python train.py --hidden_size=64 --num_attention_heads=2 --intermediate_size=256 --norm_eps=1e-05 --positions="learned" --decay_shape="linear" --z_loss=1e-05 --train_tokens=141900000
Each number is 200 + 30 x the weight over its row's rms, rounded and kept within 0 to 999. Layers, rows and columns count from 0. The size before them is the row's rms in percent of the matrix's.

# q: layer 10 attention query, 64x64, rms 0.19, rows 40-50, columns 0-63
# k: layer 10 attention key, 64x64, rms 0.194, rows 40-49, columns 0-63
q40,090,204,193,221,204,213,183,212,231,210,170,223,177,185,214,242,237,181,133,220,107,174,224,232,176,250,199,196,136,226,161,232,169,185,204,173,200,228,218,236,174,193,209,148,159,178,196,187,231,193,196,222,172,220,220,243,220,233,257,200,175,230,214,237,212
k40,084,197,194,162,248,228,152,168,207,235,203,180,173,233,256,210,187,207,179,226,227,214,221,199,149,218,242,192,172,236,158,215,182,175,210,205,186,265,232,236,211,192,212,199,194,229,186,191,230,195,134,243,157,231,190,136,223,243,213,209,156,223,208,208,252
q41,075,216,217,190,187,224,245,191,148,220,220,192,220,192,137,199,219,201,191,223,205,166,220,236,192,212,161,208,220,157,206,185,108,179,251,210,198,200,208,204,196,205,174,176,162,188,206,180,210,237,160,208,192,216,238,238,147,210,136,164,278,202,217,215,159
k41,081,252,150,183,178,228,176,219,174,242,182,157,211,151,179,244,250,212,226,214,191,206,192,241,206,218,156,232,204,160,222,239,160,211,202,207,197,220,173,166,187,192,202,195,169,201,169,203,222,222,207,189,165,234,192,187,266,211,122,142,239,162,175,204,178
q42,093,219,243,205,221,199,180,191,141,204,163,239,209,214,246,159,203,221,209,202,236,138,228,221,230,228,202,201,194,168,203,186,207,151,197,232,162,186,157,232,220,217,181,199,114,247,197,231,172,204,244,163,250,199,227,204,171,173,193,206,267,199,200,222,221
k42,095,222,154,195,202,251,200,186,194,187,234,204,222,180,235,201,217,242,179,225,194,141,153,240,180,211,198,190,178,188,213,194,197,153,205,234,157,166,185,152,160,172,179,165,125,227,184,196,191,221,236,161,242,223,197,223,187,233,215,229,245,245,207,242,148
q43,092,204,189,215,189,241,233,164,155,224,163,226,214,216,215,202,213,251,204,241,219,180,267,178,168,210,235,177,203,255,173,256,161,241,198,205,224,242,177,215,190,205,145,227,217,194,192,208,178,214,221,176,235,147,196,218,182,160,160,196,143,192,237,204,148
k43,076,234,177,183,170,220,211,174,200,183,133,238,217,226,218,162,180,212,207,240,194,227,204,203,195,195,229,189,213,215,173,249,179,279,173,216,173,181,196,189,228,198,125,212,135,118,149,200,171,197,212,235,251,216,221,220,216,219,211,191,197,181,176,191,188
q44,082,235,190,260,211,191,186,219,203,226,190,192,188,149,246,219,197,227,235,245,160,255,232,156,212,162,215,148,179,157,156,188,221,218,212,235,231,218,210,254,156,184,159,151,220,194,254,208,201,224,197,238,189,186,203,208,243,206,168,203,219,255,191,218,201
k44,078,253,203,180,176,185,243,190,148,226,224,199,143,186,251,183,168,188,197,229,176,203,210,160,249,195,232,178,189,172,166,198,176,179,225,240,200,182,185,219,184,196,207,200,251,234,149,222,232,145,185,228,169,187,228,163,209,140,192,213,171,258,175,150,184
q45,088,215,156,226,261,203,217,215,171,206,227,258,185,177,195,163,202,193,169,167,193,217,249,195,183,210,218,183,164,151,164,185,186,232,267,190,196,199,196,156,175,167,229,225,239,200,213,161,213,183,207,151,180,233,244,176,160,180,168,186,278,241,190,190,192
k45,085,209,196,198,202,216,227,200,190,217,162,243,192,185,207,130,268,204,178,155,245,235,189,231,184,207,175,179,174,218,177,202,219,173,221,235,215,172,196,145,187,224,201,219,232,194,226,205,205,177,167,207,166,243,261,172,229,173,169,129,263,178,156,177,209
q46,077,211,200,214,209,142,213,182,220,208,199,187,190,154,234,191,146,248,212,190,202,199,201,204,261,168,186,192,192,245,195,188,191,211,219,234,155,238,214,159,186,244,187,237,168,245,205,227,249,237,215,185,164,175,226,242,217,210,205,155,200,132,133,242,193
k46,081,171,209,241,203,204,215,197,200,150,231,161,156,228,169,211,126,152,194,223,168,211,204,283,244,175,198,199,201,193,189,192,236,250,239,240,154,220,191,170,184,202,202,209,163,148,213,142,230,187,206,188,152,190,231,211,226,186,234,184,198,203,207,213,165
q47,100,210,184,218,211,204,154,176,203,216,218,222,155,175,164,259,150,185,219,242,239,243,143,192,221,204,210,171,146,218,209,210,166,156,243,211,214,228,186,202,150,187,201,158,215,221,208,190,261,196,179,229,168,142,194,143,217,208,232,205,181,172,165,223,227
k47,090,174,196,204,197,163,191,223,206,161,249,257,154,208,198,230,176,205,214,213,188,227,179,181,262,213,211,192,167,247,228,222,190,190,189,208,239,218,183,221,174,180,209,207,215,166,222,104,250,205,182,197,205,188,175,206,221,261,182,237,150,189,209,130,228
q48,086,186,205,187,189,241,222,206,188,221,194,213,178,231,219,153,203,153,165,211,146,196,190,233,190,144,223,200,168,169,284,178,199,260,130,223,227,204,214,227,237,213,137,189,207,210,227,154,180,206,222,191,182,165,150,221,224,232,203,205,220,167,199,233,200
k48,087,222,223,197,200,230,245,163,241,238,190,184,188,203,157,195,196,144,200,235,136,248,205,191,196,147,200,199,235,217,211,177,230,187,139,229,205,203,209,189,199,229,172,208,197,252,141,157,150,200,175,172,214,170,165,163,229,148,212,232,187,210,203,244,229
q49,090,181,163,263,170,192,202,196,183,209,236,216,194,183,223,231,211,239,230,228,222,183,166,177,191,269,234,222,166,180,193,250,181,228,219,200,204,182,210,230,213,184,183,144,152,207,157,272,199,169,249,155,157,211,188,248,161,223,192,205,215,240,190,181,223
k49,082,186,155,198,171,229,168,186,238,211,214,213,147,179,195,215,255,205,185,207,222,175,209,233,225,152,190,213,158,162,215,205,194,229,209,176,142,182,228,196,242,192,188,182,201,191,186,202,202,133,191,189,132,241,195,139,154,246,246,216,250,235,191,176,184
q50,090,205,221,166,219,190,232,165,208,229,134,250,180,226,154,204,187,192,194,142,187,199,240,206,259,198,194,192,160,181,210,218,199,258,150,205,193,166,217,239,176,228,183,185,177,242,200,213,177,245,218,132,229,236,183,182,144,202,176,195,194,221,162,185,160